Each number is 128 + 32 x the weight over its row's rms, rounded and kept within 0 to 255. Layers, rows and columns count from 0. Numbers have three digits each. The size before them is the row's rms in percent of the matrix's.

# layer 5 attention key, 160x160, rms 0.368, rows 54-95, columns 80-159
097:142117129058125126107070114095127067096148186142088154094131078056122134127135051157118140126123124112150096112160145166116114149174154170122125131164164159067112084105184117081051160074148090142116150121158107086179177172118153167157118140
101:130170158126140145075146187178209120107130100088127114150130211134131094153064146145132079117121101094142125100117141116178151081110127132129118063103118118124189162124182120152162101134141160123096102159128083130122119167170135148124133109
077:077092139109165071125132136105170127128104137129091092078131108138106165114165135118129052123134074170053132108159114161143145166122174059088171142094084141170168122123079136205125112145199172153185165108118093111096145083142096090172192134
093:151158138100151140099136065130072113191124165130141100139132096124170148110060158150116132149184113106117099181145154116142176178063176157139100145119103141192102091088123155174114111150086148103096123152090153158099127173095111150081065119
087:155126125138134156099142097115150209223167146088135113136171077163164114112143137124099075083133160143088152105121097129064129108216086168192160118150106072145070108126107122141140072093140141156110136147124105119128114130170087105110182112
090:138162144146120116107104083139114106113147147108152171092122108115156114176137082133121141112157167105115156152146093133134112172140188132119174049141127155095150135143137161124126101131143128161130185145110116174143138133111089130119098102
099:142137124056137174109115127164139178128094146130144128102145135111067111172153121132153078126122114170173125096154147116126115150136137060133122085135130109141127076069124118116080078069168105095115140161117158111141068234138135146113130122
082:133088138173146079144100136161155072130175123136152083135114086075072152119143083087125142102135103113117168132193145145163094108091119148130124155079132139137145149160156135110151119108064139132092129179157073088122098111103129131152073173
095:117194159142070144170124149144087191150125165136118124119142118093173146109131160103121171144110088184092123111078159163153180134125156150100130133125111156131147111150114169107167185061182090116119118160113146168137120187147170121179138083
097:168129074169089182165153140131160119146181093099166100053100076184139147147156025110089155138089111190117177119124052119114140117146124135156148149137118117112151105174207131108139106184107147140141105137116123119171138129113099080137196146
092:103155171085149059106087130100133083129178126186143000142141106120103145117114122150166172135096000171100138087168081168096121161147151157140104119138127142092070105108125097139158136127143079182139115124110143105056132155203088112138147139
078:108099149073144102149134157114118130116188165106176152132088082084153088155079116139187158054139099107140141103102115131075170095070186091065093144094162112089141126110078150161112102037165145156171062141156119132105166070110165192104157123
092:106105127090109158154106147136158076092080138114103120141112141115110143145162122165119055125106113129133176113128093130093092164150098147077089111093137113065174119058169127100182141091141142163147141160179144111080102124145150176103115114
083:138078148128207120109102070149109125147168182120069121178112104123173152105101141109111199151111103172108090143078169138127104098115141133122121161143133076171116163126145079148145106124083103079132149069171107112147111048136062092181075084
090:125121089144202112162127153140130131165126110176140169204144162085127077075107135118121112148091131066124169171073163135148065165085130068169133123172132097122142134131124083124157141068161129170104168121141186055111137130070134100159088098
092:127084172107158081170121115111129152103124073183084145142129181134126146136129105143146110107094140147097103127151121113108127133085118105124098177126169086108133089090118136162173076095211127121071137139128138119078107087157133108155118099
092:176156115126048149090121125137135057141132084135151122136082147141177137098108128141134088147100154106101117142076127152144096127094159139193069160139085118108127187210118156110112134127137175080168129146135092130167127130119098019108140077
098:111127095110109111166149138057166108108135187042159086159138140151089151033153118156094107124141081138141098095106090087136130176145129153156170119118074141100135167170073135181157154105108134182125195101118189111079148086177173166067131145
097:135103160102102111087110139158148118154203152108116124128125156150088119182060136139124112167125130170072076205131130165126126096114126107197125121167156090135103104188098091149135120132143169123106114113137112124177114195145141085124145088
108:149124111114101122106086090113085151087148065111102183168151141148134112099146153111120170127109145121093129114124127152149138096127159118183132092167165037151179170144088113152125077107113125040119118117084147144184093087132125098156081118
102:092167145119140145166153110114127154104097146112098130148143128103113145129112059135202074135116140179109124126075071127188100125104122149153157180108181135108152126127153118161110094193110108075157156099104064102091112048169134115097141150
090:119187082131083145079102100137101135098142131140145138182053098126168082117138121161126169174150094181062135148115147153084107092121172143190092116111142122127174168124157094087198104136125164135156092138157164133118123096068068087133119092
093:127113127152169124075153174126105135141148131130139101119134169121128143167106185124165086146120052120150110155108170197163166106128133120139115157113120073138114151102175130179146134135124132152147136127096176172140139169136166090080109112
099:103125209090160127103096088061135107108108115142154206101094131163166151198132144120139168148101157100121104153139148116155134136111136137116161120096086146073117116161082106071134210176183161153155129161131121166103110130144091117110096135
085:135167190132141071114108148151131117151145111132106174137157189175108109043120147111073129132127096183117139157099129143099156162153163120138170117189091143208110172139130136146138130179100116081128143146143083106091133111129135184057081059
088:119203146131106120131172096184111083188111094151163074091178120168117147042152145123160126115130138147092188115079121185143172122125142144089131151134189122120140165103136141142133120183165105146159127127156168161110081107085083101134159090
095:132147157125163154083152152134144123149143166096087107169140132095173140115156130098148115085074137155137114060130125101154180160141083164119130196082107116150144160175096166125118122141099141217082142045065105118113106075105106066121159121
085:084168152113177114099162141125141088110074171097183117111115057138127065146170122133164103116154103117180167092187123146102179130112134107139115117092059119088065111158132130104127129172104032161176174106099114141102108144077167119124121160
089:155130126135109107152154140097111128150133184107147082062144150145114101107054177146150080073092135111153189086102119108174156161115170132127139176183166135161130100148192159175103088122133117177153183147143155123091130117174130126161126131
093:148180101174159175158134114127133095130105086124111135127144133187087126147125139151117142198130147144136168140162168034111119176170140053198156181155099104137042189188134154127202089128110126118139088176135121148121114103104111182151143084
105:150104145132096124116131063128067177137094084144092154171150123100178138136080161097123109113066165151169137129098145164115111089171157133162146131200171150126146151166101079160086146150162126136079102140105088125111096051169096085138119063
089:165165094127154064138151100132134136128183186176073092151127125077141117113192154142153151110124123130126061099147173112154116107144097207112169159081119117165145191132091139172094110196081181093129132183119145106131187176154141151168183089
096:135133118156116133061131093216146090103186119129079131096141095108126131112088114179123183138140111155110126162074169118121120106114213182224145153045152113147168136155154154109075130131133142114097076135119099102135165147150111155104125084
093:115138101140133068176204121120144104132081121116078135161190043174125131143171066060138140074090129101103102149106152167157145154123100094073149177137103185130154123105144096157110072092115088136083129132133142143122083145161140111125181151
077:079170097129078109152086089104093084127093173106158121122102097119101112178129101101159047134155130136099137120177100110121112132153138120117101102132136168125113114099120090154130114175108175169188110107203163097145123082090151122133181107
092:166043054097131140155040101129146044101148172142205185145099132127124162174067104146181144072132124102153134185137171126100134100103099153103136126120122089163129115143140150095089101061103152093155142155109131101109122089112153136137104105
088:114113112158174112156114190071151153096125135168140116138124120061123171099082124131097097164127101102087107121153118180044152140139075076114115139084140106170137158146063116112117060110193129098099068118172123147094092158158091191063136133
087:092160142100086094135127119179108154085120120109158185168178117117123164120087128099115136168202137138085111146080155113116076140128160114132155071151148156107186122146133144135088084138146071119144162132102140103126103148110150128180064077
102:127112153162137117167133145112077138134117054115127125134100156111175093118158124147138220135105105135144184156070148164123161111120154082099173159157152105126111120126123133110162119135109153083066195174141129161139109109146117104108133083
100:052171091168151094151120171083120125107154155133124103098109175120092121124148083135114100082091115110136087158172159115128162080190114116096100150112050137143131111127124163146150187121132124160173129139146201160187130097142181118131131154
093:100157116120107080058135118143103124137125105143173146210127120115151120141079193133125116169105123108142169137160148192166133165136099121135169124167133065101183137141135116073079143096113148071096128066115090098136131148144127071114125148
087:073130142121101157150114101144093122179086087130111190137147182146147104115125104161146164099108160105096090147123147107115158044132131112186049148168142144110081152134178097087073157156131119105155119105162144061192150112219151111141153040
# layer 5 attention query, 160x160, rms 0.367, rows 55-95, columns 80-159
102:121082103133170109115128125094143087121124110065135140090109125108150127136130120103151195147178153101154064164094115150091086084179125187078146140091078086117159093101114126098123117076102118128104108091096177134086112138110175167144177143
094:101165205157137103099128147212097130156133135174101125122164098154130091091065146125130131179154154111114150122118107121144155190106212156143161152126138169068118137136094125101137162142073120119135131144177144156168092122072105116112112078
097:117124188193071133088154099118110140061161098106135139119126062085102129140123122157104103137115131159142091140038138093102143121071116089136160108200124180117089109136163124106080096087091162118178113174077164157147139080096114083136133131
105:105097129190065140114141124110147105158170132193151170160155153088164129144139126161059065120169097109164118125140176143103106134082096154202148115106094160127166122121163139096144148120180140174086083104116113149118100128133071177172137112
097:095077118188124136049140151112153141137107066150133160106095130139093121140086112171117113125164134172154115107142097124093102105187124136071112178138156086038136108143171113082195041201115153132106124118107126100128083154135161091129116115
092:169133085140124120111117107177144151123107116129170177157167148122174110172152180162124062100131126152112191201109105160174126111173123125143123102185078132172109163145127118093131137078129131108131102138112189178138090119178128163084138128
094:119195172171117099093109148109148135143082162164119112135170162168132124107105130098173089137072136163099103141165103135128122122119211124160157058119119073161139125141123102118122102198197095139142144056135137067105111124123077104116123142
097:116146110142148120195130154106103128134166161128093143214116064064195120077150146189125100181131138116158082129149118094096159093157211122095150137103132049158167140126065120058122123120145121078107193129133110087176110180113107110197090119
104:123131136138113116092118074143082188161136155069186107150180122153140103135092151101136184066119141075173129138123091130146183138104102155146070101127106136136171080170175148133126141181157186096187081176072138114145156163140058108105119116
090:117121113152153143151125163081163173103087143112151150189126106110100121179112137132040076208146172112148154168088158099188128073117107114100121102056188104097082091099078086125134115148138132134117105150062104093095174151154122174099173122
091:174119105149138149096145107131070122115130075101075052109155137145154129145128109096137150112142070077026109116196097103129091085090116179089139175130116073134095174162157109114105149151108091132129134151123066101146156126145145168040105123
089:116084140130149136148116096148185101102147136153155123055134137107122169181166129140128140087134107129143132108170165134105114064112150111144152125080054126132141140095142116130091127180073093179132127168135117125107121186092147133054102181
090:162106122089221102167070170149172163116120098081178081139112085127106122124093147117084148094123144108146100103114117099173189141180147103194164153135065079088151131094139123073169113159119140089163139125113150119109085102131109108075165078
089:115157142117108125164137158113205123157126159160172159133144171131114092089108141143158120106136057200136118144130144152154162131095167165155175126162101117132076162127137143155146114093097164117135119120135195144139129207127128143157063110
078:110085134171136106095157145119122103099107139097122139139174120126113072098189115101164123100137140144108123084113163063157143067108107132147137079094204100093136130128165145077122081101143073131145146109146146105112092136219101124090090115
091:121143128160161121154142107159089121131147089132124137094179199132112073142158074132132139140105074163140137131091148148153125112063117081157119041139170097136135106135122087117123138082158145094175120144102101109106163103195115133226146086
102:152109116122120113153117185114155076151177147135092057097117124172120169111118081141148219093097154167113099127161098099043171162089120096067035104148106175129083100116135118177083134126161069151094062098187136163149121152173114167117087168
081:138152077122123042142117103156194135116114201125107139117103135111073107114121141081098193088095193129125178157074093150098141143143114097136133136128111130191126108094155066095115145133095169122070092161141116051127136129138141112077125101
098:096163118142158158111123128152106177131160088087101185067162108152167161126088119111141078099089113127114131132134131123146160148174153143154196046155154147108124082143159118129171111196159066103103129122075155156093143144100102083136123071
110:151167081080136090098099107149151096129120129118128115139108104100097075121109096093089114086148194151159144181078176137135013136112124102125131150112072151113137103099098134137124112137119125149104137109097201128140072085111145151146130176
108:156174178132151121126108145136146177112172182132135145135178071130161146114203131081157134110092188124136148130133103118195128062098165110146195052156132145084129091124115096086131190069103152118121132144089105113093106132104125069160100113
087:118107117063090159094127139084120132139074145139115125166119061148086074106106133111102139164113155114082133113136117124152143124144137152164155146120129158116091080137152108127100120181075066149175158106148147067175129105178122156150149111
092:181135146138197081124134119175095108125062121154089184082132120161160169108140130128110111166156114089152123106131102145114174158116156145101136126145123098109114086104165069079115158118185122106125103101113126094167095108125102150127122147
100:139183136137170150148134141121091135115132172157121147157086123092123124132129149104128130145121091161152126163099162072168172136111118169143088168115169100136151078079049070112081116086135137196148147150140154136115044115138086144202111186
087:147160146100115158165097184084121079172115093164125122167132103144121178149141111106142105152097172166138105159125101144116143132152143146150127160126121116146133186089115141150087112114044168116179112106084158107112080171154163057095139101
097:120080078132091137203165099121128127172112143142149124185128123138122131100174130132129113162185133132130100149093104123152078112103099102127133135149146156143126130072149154124122095143085106139144166210192151136138107150161096111136106195
090:090094136073143105182142119146110131097157149120083065126050152107153223131098117118151135166058146141144168095087164110080138168072090110154085084136100135143137085148117128174069175114093199138161095118125147110145135116119124174189104100
101:148145098114115152100154136085131094142143087175167135108135082129175127168091128112111139138104068122120090125137128105104100186190161147090133121108146144122187068144190140100134102136164178131135153148095127118156083097158122120144121093
100:132134093159102134046177166165124125149116141111188086177146154130077127135138104147140086182085107156083135089129117176123193151143105129114071177130162191084110112118161135150158115148086127156128151157074100165129183162171166155109125126
094:109145116127120080091143143104152131106109098184154100144164182151111111135078181153168168171140128136128119160132130144134131172133093149173134138175130121163125184135108159146095174071102162116142138159124111125111121165123086168078141125
092:115134102156127123063116132175083139170129091140164140159152135149028120142096152087153100179174128140085181157130129139131086116108110144145117169108133131151151120118129163102178159136132171208084122167095103160146147132164099032167112091
085:163079097156104094051146076168149123135124108144127145173148178152189127110086120167127123103164099092108106138095171114147083140122095117122198119170088158143160111127145143139098103095173117114174134118123144148096125090149101102110107102
092:094093140078096052136151120116126134068150125140135067121145083130123122097192106135127192124093137187100116134126126180122048091172162116107112124164172132130081104144154174159096161165098159110097125117096120069123155137178154136129128144
091:101150045133104174152163165121087099185129097097148118114135175134157083061138128165072135126150167101086104101132098137195067116143090153106133108143104163172125169161180167109135160112117074142120128094128163193169089115101110095116206135
097:120094144149080127127108163150117110107082135144145164130147063214165060115118119085052135179142123145119152136168132127112147125133097090143174141071180130127121099124104093143179117121152168126123160180131128152087096114095136147128122149
096:081127134173152081046112110136166087186106115102124108177089147153171145099133158150107151129127159139132121083146126174113153186109133118103158080129133148183167113177162176135066187104121124135130097092129148061076107151158114152141115128
099:084186116151133111097109094108119068092114071115140134157132135175118094136129091135143129130103184131072119138177099076105099097118139105156110153159224119125096138128113122130069074144156107115128058154103138111093114130073094124124137108
113:179140168114122083130126104118099150141107196096161150143119133146096170132101168163111083168157103121047086133085111101178191118126061147157138170121137116097131038164135147146088100088135128164104132129090120153092138117139128114113148063
095:112170126146154107127063131128099138116117143139118112154081196138120148131138144135106121160199133105154109057124139124124142110149129079103086089142132144087156160185033143076135104112119056132080143145124098148147159089136149100162122181
098:170088132100149141157152133126069079165128102121159160146142092157140134176058209086123101130097100114126110146074095150020123162099131094133163157156109131148171112124110151130106102080133125185143153142118092090150127108168138087097127135
091:182055126140113154145143074097138069169059072113124112162112137094111117129136143126187172162109068110109107142111127119133135159082180179154126141145144132108101159100156133186074121107148148121149160139123117185125161112183160158144141073
# layer 5 attention value, 160x160, rms 0.397, rows 32-76, columns 80-159
097:115135119138149104140111056189116217146138124143190124083160158158138125130144096091124127112075151092170139096102158144180092125095123053154156164174085076093104176138141108107090167147140068205099128163149200188144152138120120166092141148
096:111095146097136136095140164126130117136111128146104128120144116109125123110115143134164110145141067167068124194124091157119118101163215151143096159159086125105129126147143141105101163157057144138112165076167077111074089076133155163086159149
093:117089113136083106131101143102168154165157119155106169082106166148170154136178166108147141081108140123131141105118121152108099131148127114027185093083151106145124030117148172132114112110157206163148099159142171092105135110159127114151183109
102:076150112133093145167166068158073130158130124116125148160050098114146131047121106097082101148125106149081106137159137156114110109125170129148075147156136129104111142175169163152151104143078116124077150126119130125172136090116069136133142070
103:111088196187142118139134162149145105152124085104148056115199104176136098118147137163175109127183172104129083127117150141136107115124132190094120185138120136152110117159170129139128129151055091187115138101086172148140146114071080142086120043
104:092111062132059185071144119153183120139103131180161129146135104104094222081136116101135169124143179100151146149120180136112076158159119113066091152117137165110086120182104145106073130138161096125098119098136093145139115104105129123095146140
093:130169131144123104125125185177138140150126134112125101124093167166140098104154218092109153157089105063072103043117098136112159125089071132081109117144160157174151160128154105147111136119131126170133114095118092109130182090176179167170168134
099:141131138107139125121116135123043167140049125069107112206149127164143104132146092086112129082084152146084120086132103111106154132138119130128139120153152137142107101169091153185129112105087156079077060109072094102086153106128146144117179151
088:161137101119137158078153152091123108181166100140096138151114100126116100091159119162114102131087135083113145124124135167154199137145172161090130093146083163184082098149112140168132091115126099167150167169168084161116116110168122200148135094
100:108115145167163103090120113137116143104091142109133162087149148157160101144093091138120142114153065149099133101133139159085155101167175129157050172196146136135185156123131140123153147153157104161114158143118211159099130145135128095098189101
092:133086151103161065087071136128174132127171147154142135114104080106133141138126176087165120158088151163098117130123079167104157093085160084152131185132162111134130052138173129088168090180078117114126116111171157190139108119157140121182096185
097:070133162171147128109148130128139137126053137093144136142094107116092132160149186118129071149116118129105163086202146111103138126152184196196108221181135148120106112126128100163107153138132147132129119149170091077173177142079112113167125129
094:109159125157164124194097126184096092085142164129107190065081074151120175092099164099116125171158138136075097101129043114121149125108104159140138103132102147179141122098164124141157176136097135188062164120141148174185116072130097093095072181
098:132096155129208165064175130154137160122085108134120084080183157076147119096059122093148089134088091128145122091162119108171090093131142132121110118108076163157144131161153121121172113140115130101121141103111166112117073122071107114068168133
106:153158174088159159113138086183086152095130170058121124140124095101141122098101118126135170192094056191191142117176104147105163082100163126102148081153083116069143158108153106103112115136121165135079106097124135121091234090140200118105152171
099:118143077171112160150092181118112120088175130134144163114158156119174181178101147146128142165087119169126159190113114098142130147059135137110105154185196126105117130119161133154155125122205143150083164152133099149133159145126079078121094178
100:101113117130134095144182112152177112134194146116081137122126134110121128106167122156095087087132158107051164090113155071125128096126141106114160137163126106167159066147169099166139114119078130055115134214108120130121098152103150177125214146
091:122172093129106135146098096120060135067100127103121201099060138098169201175152147132201141021157181119161114170147181145160119137103089112112105108114166131106133126142097090146085121139146129094054086153107147135106104130160159167094112075
090:127117145145117087127115080089141092176150126077172171131132134164169102143091156122087165137091101102084082084095095186077098160128106113136145124137131112134093064141115150145102133045156110143145179149145154130137070104124096138202158159
094:132127173096139118178117118115126102144124213061162154122110162157154152107148120110134070150125117060161133146173138115175150157144102130150115133112166116084073149141058114175120131218164142138088071060099070090176118104116115120114093128
101:092107143112097115117157111131118141106125104104134111083113108203128059100115068120070113119095111116168100128182170103093146113098129135099110140144185115114150090119159093129129136118114114144104118135114093094109107099107091131103094120
095:133109065110133109101072184101142159088190139130167128105118052064120140095165108127146133111125152066119142124095163088093105120142153131112135146180129107179109100146167131104125149100175050063089067141194123135118177136164112154134121098
099:133093136120190154113152109112090081038107086146083156051120145126143149088128077123149104089099132148159153096139094118092080158106156139143138097088181163127140120093105126121110116111129121083100167119071189072074142111135191113052150115
092:135063090165156138130093154140109146086156075118106150159080141170152087156135145129126130125079139101122165201097130126124134168124096210091125175152076112148131125087128165120062128122165209133117136115162095099123106102101162089154068043
098:112124183133112088105125165073156109122131163180089149131152067120113122093204131117152060150163102110198063184095124156110176093089221138081149204127132074135063108141159166139075130089090131136133152141139154124116097126144137116109111126
102:102144151132117143102187085157093141130115163144075109058168194157174140136114150166103109161088164123137184158138121164066147165149175086109112129128156132169114128136086140154131108138100124124132080126091112136106184139084109188104142156
093:134112135111178137143125171145141078180110102117117232131090146116157156159156162121100079066107145169072123164109122158112167077132148121170110088114092129093141094151106150117161088102131083102109150159140155111147139172094117111058130165
094:087084138133129157143117162194136164173122110202133070137115130117163143122112153093133148090171060114129071097142139065071163175151096085153133137199158134117156149189113159132147125160141159109126120143160146086124071176138062121124115128
093:140164134135140158068134076097145100144079149172097176107123132074136154124175143132099135106121061121148078102200160083194129144174122134164147189064128109131108186095140072117074137122132144155109119161122169146131118080115138167195151141
091:075116197140109134083130103138131131150064151103128111098129178123209151137137106135088094139127151135107155197137121119135145118124197151109104110132119172146171103111125173106137175157155195121125128157134111115119129148115093136080145132
098:121126151130134096106127167166159076185136147070106088104148117202109081094104154078191136138113170180135118133081157127117131118040171161159109067094146080118123096091081145114120180123151127124137090165090165133119141109055099157132109126
089:147163195178181079112170090115153076145088150112155211182163130112140139074122059133166128120126126141161165136124153096073150112127162141112098090164093182148090094129133178178132117139113155135160175117111077186077095077171105064155136097
100:052152121095117117103116109155140174139045117147143111136139131172095163103167120072069143093155214133143095097111136182170155127185125132074126149073062168199113141140143130163102110119106135131153152138153122168045110159101082101167093160
098:106112109141142144126097121151127136089179104139071199123077158114114083115155130102108085178164076165147088142127179130087136184120144123137101071127164134166135188094149171107170179119133123095195087137148117097112168080145166124131078114
097:128162092048135162141156083196136140156114133093128154122169097115088100098128169125178105106123130067147111074178165144098111123144172196093174156135142081129118157099097202145124117120124165144205099156122114118081151162124154113104082120
102:159083135059056183109128115152115174123055081111125129158089195094166137139125106135130169113137099118093136154116098174113117130056155100099096113095155092129139128087133087129144111121100090125093130151073131153140152129143156199075138175
098:112093124145099141122113101063113146136136119114066115104132105102114129157160189130109133086138146144165110133177146121106146131130138172087165136138168096134134052169110105150095113116119086144113150168129165105103189064155123129160173086
106:132140095142153104135115107138173184110095138141120101063159211139106200117079186163104162133114161133112151093121101097125147162124156110174187180082162145095153145082100105161091136123071100114135085171090123144118088107155133186124153150
104:111146110085133110094124177123144169165133125085191098117108049098096144114080155127137097153171087102088111132222147115168120130157122149166140193137185162110109119111077184172153123074153146118125106153135094134130132093114131141158166075
100:085074040098119143080135120129171160140128067118088110072090193156142092129142120137082153131172125106145143156112085124061125152110102131063135193166156106095182116119157143118121124160091147138063168146088082070147114152142135172118123110
100:154085046112103172114081149123131149169026111160133172155074128053102077126163186127146091134104150160144114169072167153107125101146101121137099144107146135038073162194152160130122162140158110160161125132185148081119110101139117185128133136
110:103138140137187153097104174086042108131124104170116165095092098114172087127115079119167124164127149150085149177154165116157105101164106109135110109126093141091188119095112202137215130093159089097133121130163123165115121168108124144080150156
105:164035180123126139144106141203108123142092108148147135117171140150197162148142066114121163151154177091158117158142156112166145145123148118180127134162145127116099161161131122142146171175078178071153108120186130117121178116087165105125094146
104:136147145143168079097114105112066157155182098139116173143221202114103123084136128102125120071170121122096109136137121133108189113163097087146101163063075100106170142099072149151153113136107106116133085118068114127093159072104158210119138086
112:118138091156089150122125133107146135173166097161161171141159125040172142162149108081108193108065116113148070144150144104149123099092103121111142203175106149085160125160152112133161110144124166160078119152183164120115141181121076185132139085
# layer 5 attention output (transposed), 160x160, rms 0.366, rows 32-76, columns 80-159
099:118161137109133085099102170144153129117134080124098154141139091130131094062185191157148126162140153082122077149147102102093148136132151122097119170116169136156115160165066171168123070084113065113116162086140075149119151096157157121131090129
094:096111170168122087165087139133127167132071165106136132130164150193124105133160100106123133095101147146136132154140183154133100147154094117069127139129132133172096158159088105088171144097110144139099109163160188114108140166103099116176113140
094:140185108082122134102091197107117160164166122141166135147096115080131160183133102136119159120111153185169182145138143108104240142120084108184132129118133168115116081145107129104134142133124154107145190164134129122133130170099151116112148140
101:178050196111160083117109145153157069069174149092171145121163143211070089145174130170144077108143112125142143135099111124129129115066127151130132131092183139130162132063145094110149080154116081160228152100090134117141095132125152164142082124
107:183129082166135048120139171138109121097109097097176161137145123101145075090140178114197133119135099134078112153111143167101104155115173164195104137108066113208156149134136175081080112100157130101166143179129112174129135150113223170107120143
096:137090106129154166149106162097160136160106072085123197142102166183136079127145133135141127141183089117117142122140163121115121171089116110124142130118114149155129110077138086106102180090087121094094181158092160086168120137048146176124173085
096:169165141040133124146115119065156107077144146160058165125086093097112128108167097099145102109160087189167116126193077129167198172155157112089183111114076124125124139128095118106148137157067104098129145137122092090182083154113175190163081158
100:132114147136085129154170146143137142125075134183128133073129109085128116115151086113155091111121175116159171146129156087156108071075128119093185112155138186111136100075139183113107191149105072146165151196111101132191095182112152137152138173
083:132099134135131118077121100095184169135061096173110126159100134149123118137147071217115124128172073176142100059119150156137156106162153106144116160154127177076100088151099119127129101101098184151120115076086129130109104152056126155110175118
106:142141193123134111139109119140101133097111151154096150044138132119111187102110101144137109106098139124100119207096128141160179159143069211107130119189091184100156102210158174144142139126151164093150129143086118191087165123163132172112117154
099:135143103127197130156152101114121149161070147165157085180155132121109164130127163171179188113160157168154138090106139121087120161126091148151141144107107074168080138165122120143147184066117117176146115172170122131072128160093095173119094148
098:159129121139143150152079077185110097114089130075131137136097116080163150086083105108146143119125088110124142156115173145190166159104172217080196117115127148107141156117073134157133093126148081084106135158109122156179169117166106073126127145
096:100106118129088108133114086116158057120142138152191150119127136137110159120150226123141126152065183127127128180120133158124156121118150150181141118140200112166132172126119104163102162077153125124129149075124115194109091179089132134153153110
097:112078175139125126131114123092161111138145102155148202052115123169114171193151183121186138133150192128124088153089089166107188162101145125146128088149118067124183093103120149130079142121172132124138090159121160142173133138132118122092144167
104:084113116178144110183153138180102150167134145140136192074163106204111128108103137144156131130124134122133140186094120105216111099168102117171099153115106128136086119095132070083139149164104193105076143106102142130147113115145153137074123076
092:082200146163084103082121120080059141159127133104131028143110104084117088132115160079145120139123147071130154117110131111115149108122103095163135123086170130158187154148179063120124152102120175120186113061171118112111110114156142089104178106
097:114100133106129110138103136074109117168105124104118171110142126114202064147104114181173169136114140143136059134125129123083148103112177132107132156115125116138131058091087128101100142145180134141184145129098161244194120130110122114104080220
091:136116123054099082120120188128065095160154171118177098096137116135093171113100130141056144198134160138124110139104130119099091103125095146164110094170110164104156148107140065157132159151137147139140166092084098118120171181171194143109119134
086:095100121107180165132125173227125132121140108139062097118099110080154142123122157132179130122104121131121103111133124113150090099165130146186101155185119146072118093118154126158136108135155080073146167145082119141181190165124160183134168146
091:155153044135130096128098057120164204115154165124201098109102085117132135069127076135094155116064158160132183098101117166145092183140230110106159137091098113080134158111147104143137129127104145137133094129132158166103150133179157132146129096
097:123116157154117140054113107169061099119134141093098149092174088121165144129141118074162129145079100178126109096110124142146144113109142073131135114122141156159171134201150147159137146099088128126197112156123110130172136134185114184140106148
095:165176244162155144199153096121125156158140148190126103136131089172134078131122168118106170111130117104194087102119152123174150162137147116120176183088160104115151143117094126103133119083111183113150172089121053141172125179129118138074117112
098:124200166124107111140177137195085126148112135186097129074132097171073168173143160118103087112096100097099131166145169100161127085155154192138113044133095126077182137115180116114109132120140160099094149127123157115157075182128113158123100161
095:157115189155108100164115127111096121173155158114124065208164091137081153083149122093157122154172155139187169121145045186100101095102126069162134110099137121149093085077163104148165118107146135178091156168092157141174112144150120124173096094
092:071105083121141094174156099146179159157104166137058098123138161128140112189143166101154148154132130158106115088060188159133126127134040148102136152113068123153081175141119109126172143120130162167158164190110144070123090181168180109138082171
100:087098109133142163099101144147112104129058061153160162148065099187104110085162136161124109091109170140101139134133076135107112108107146112116189112097119120103130091122135121102098162201155139049124163186125153144166156113165115130117110142
093:138051135161112187142173162099173133199067121094078126107094091122131115148098137117178107173120159154093118130177102154098125119119123115137092150151145193114174146093159083135151135165191124136162148090159184136130108141097115090094115132
094:135145091149088163091120062082155141134175159073113177129198143183136140090118129124089130129116087134154102087094116133160207164188117115130115129087153114134169127157121097124171039128099103144179156186120060142088174159167150143149085106
093:125131155114174105115094112198063170116136107090070124165107164077006116187114105119144158149124124127146093177119169152102175159122080108124074108129133146144143159170141137122158141105105154102086137108088149139119127159141062174072114059
102:140127135104044124099119152146192171130152176156089154077140157147152145110091141134157069164123167140121164130091125126106119165195157060119078103126185135038113113100113122102166117141114120143205159169032123138149106087135146126122124189
096:108158107140133125143132154161130173126178141129133127105147089146131108108059094074090129085105156106111132101121119130069127077167141094133133105179093162162140117075159075143082145047120188114156045104097128139121161169151117118099145154
092:137085154162163125145152114100183169080122124141124095076134123102117118148077182124172124153094130181181092152094144126133138107129147123142150133131095132080122074112081126115158118146107065169080121123147155061090147100094161144146220124
092:133104121122112122100163155093186135166142113142147065131099140135122106143096098154155118145105110144137205141084107101118104085166120130124133103149064110127128136098144177157107119135123181149110130160160204126100135170125194137093124092
094:192093103125142142132106081130183099136090185127084115115071131096100103074148170166150113056120112139123074143129148080130162123109137117117168147131082083117143079137139070154093099075170106131075121102088102175163113139107081101146110078
091:088092076212153085135131176145120158146112108162187135076111168136155068150144126202134125147138179114138167095121114118189118160099120064156152096186067070162084177191149091151127107114183147129085100119139131144123115136149157187133111109
104:124167145151158135133178124144134123151092157081140111150156024122153083138105162107114101134157180110116140122100168154168080081215133127115121162132144115121115120085122086103118091147065153129117176130096087099106131106110158096140127154
090:127129169133114102129088103158106151112165136142111079132129179147104168110119107067131208115076118164139137121082084153194147140113092093133126053158145113106120146134105118164091085093177136172143106114082123139099130182119089135122154098
104:133132157145113147142120104122129120142099073121100081127158106128165133209146122147118159103175103093192087136082180114178110068199106177073099163093121119134115112173129113129111051153117161094137135125123136129114137131178103114064095131
100:150139155110147152133124172138105069120144125101168137166150158107200136151094138155152127166148096141117109090093165176138128166074107107126154092154116129086204106160155088100136112014145103133110137163112155095156131153137152134123083151
100:158228147155153048102110114148136119109114115125147138111135062132117082126147149118148091099134177105151143165077106101081094075107140091161111115062123099119097112087088082070097113119132149043119119124116145107143154115140149113041098112
096:106152153154149091145187089051116081136142072200112159093141090133102122089172095159114100130190114113097162165125116127159087180095109148138153136155132179142118129072096132171088095077117133141103090087166127108089119139099178122132076112
099:164219065131107130180115122158115106207171123070111081132173141134131168070122134097149088180120064104103075132146149158105131130111113161155126147064124119115134120170076110105093186149152130151139171168135149176193148159107138100141122126
096:098085068134110136136162153121185077117122064117114202122123150116082088162161153168102111129157150081132145158146097116124114106171145107120128117144141172163092195108136171129137116126179105125078118100158091132199100100111160143096144133
104:133125152078101171138123132118144153168101162123090105168094081156180088142200094160093103168124130149160107078120174132071053157094123108078129111185188150198082101161102080178182172155093123174099122102141167095151098135173123121107153140
099:115107142083102104157141097135150144093152141139128098154103051161109135122133178228105078149069117105090132122029097143111116129130139129165167150117163121103089177128146116214148111184172156096118144172111101144105090112148090076160115124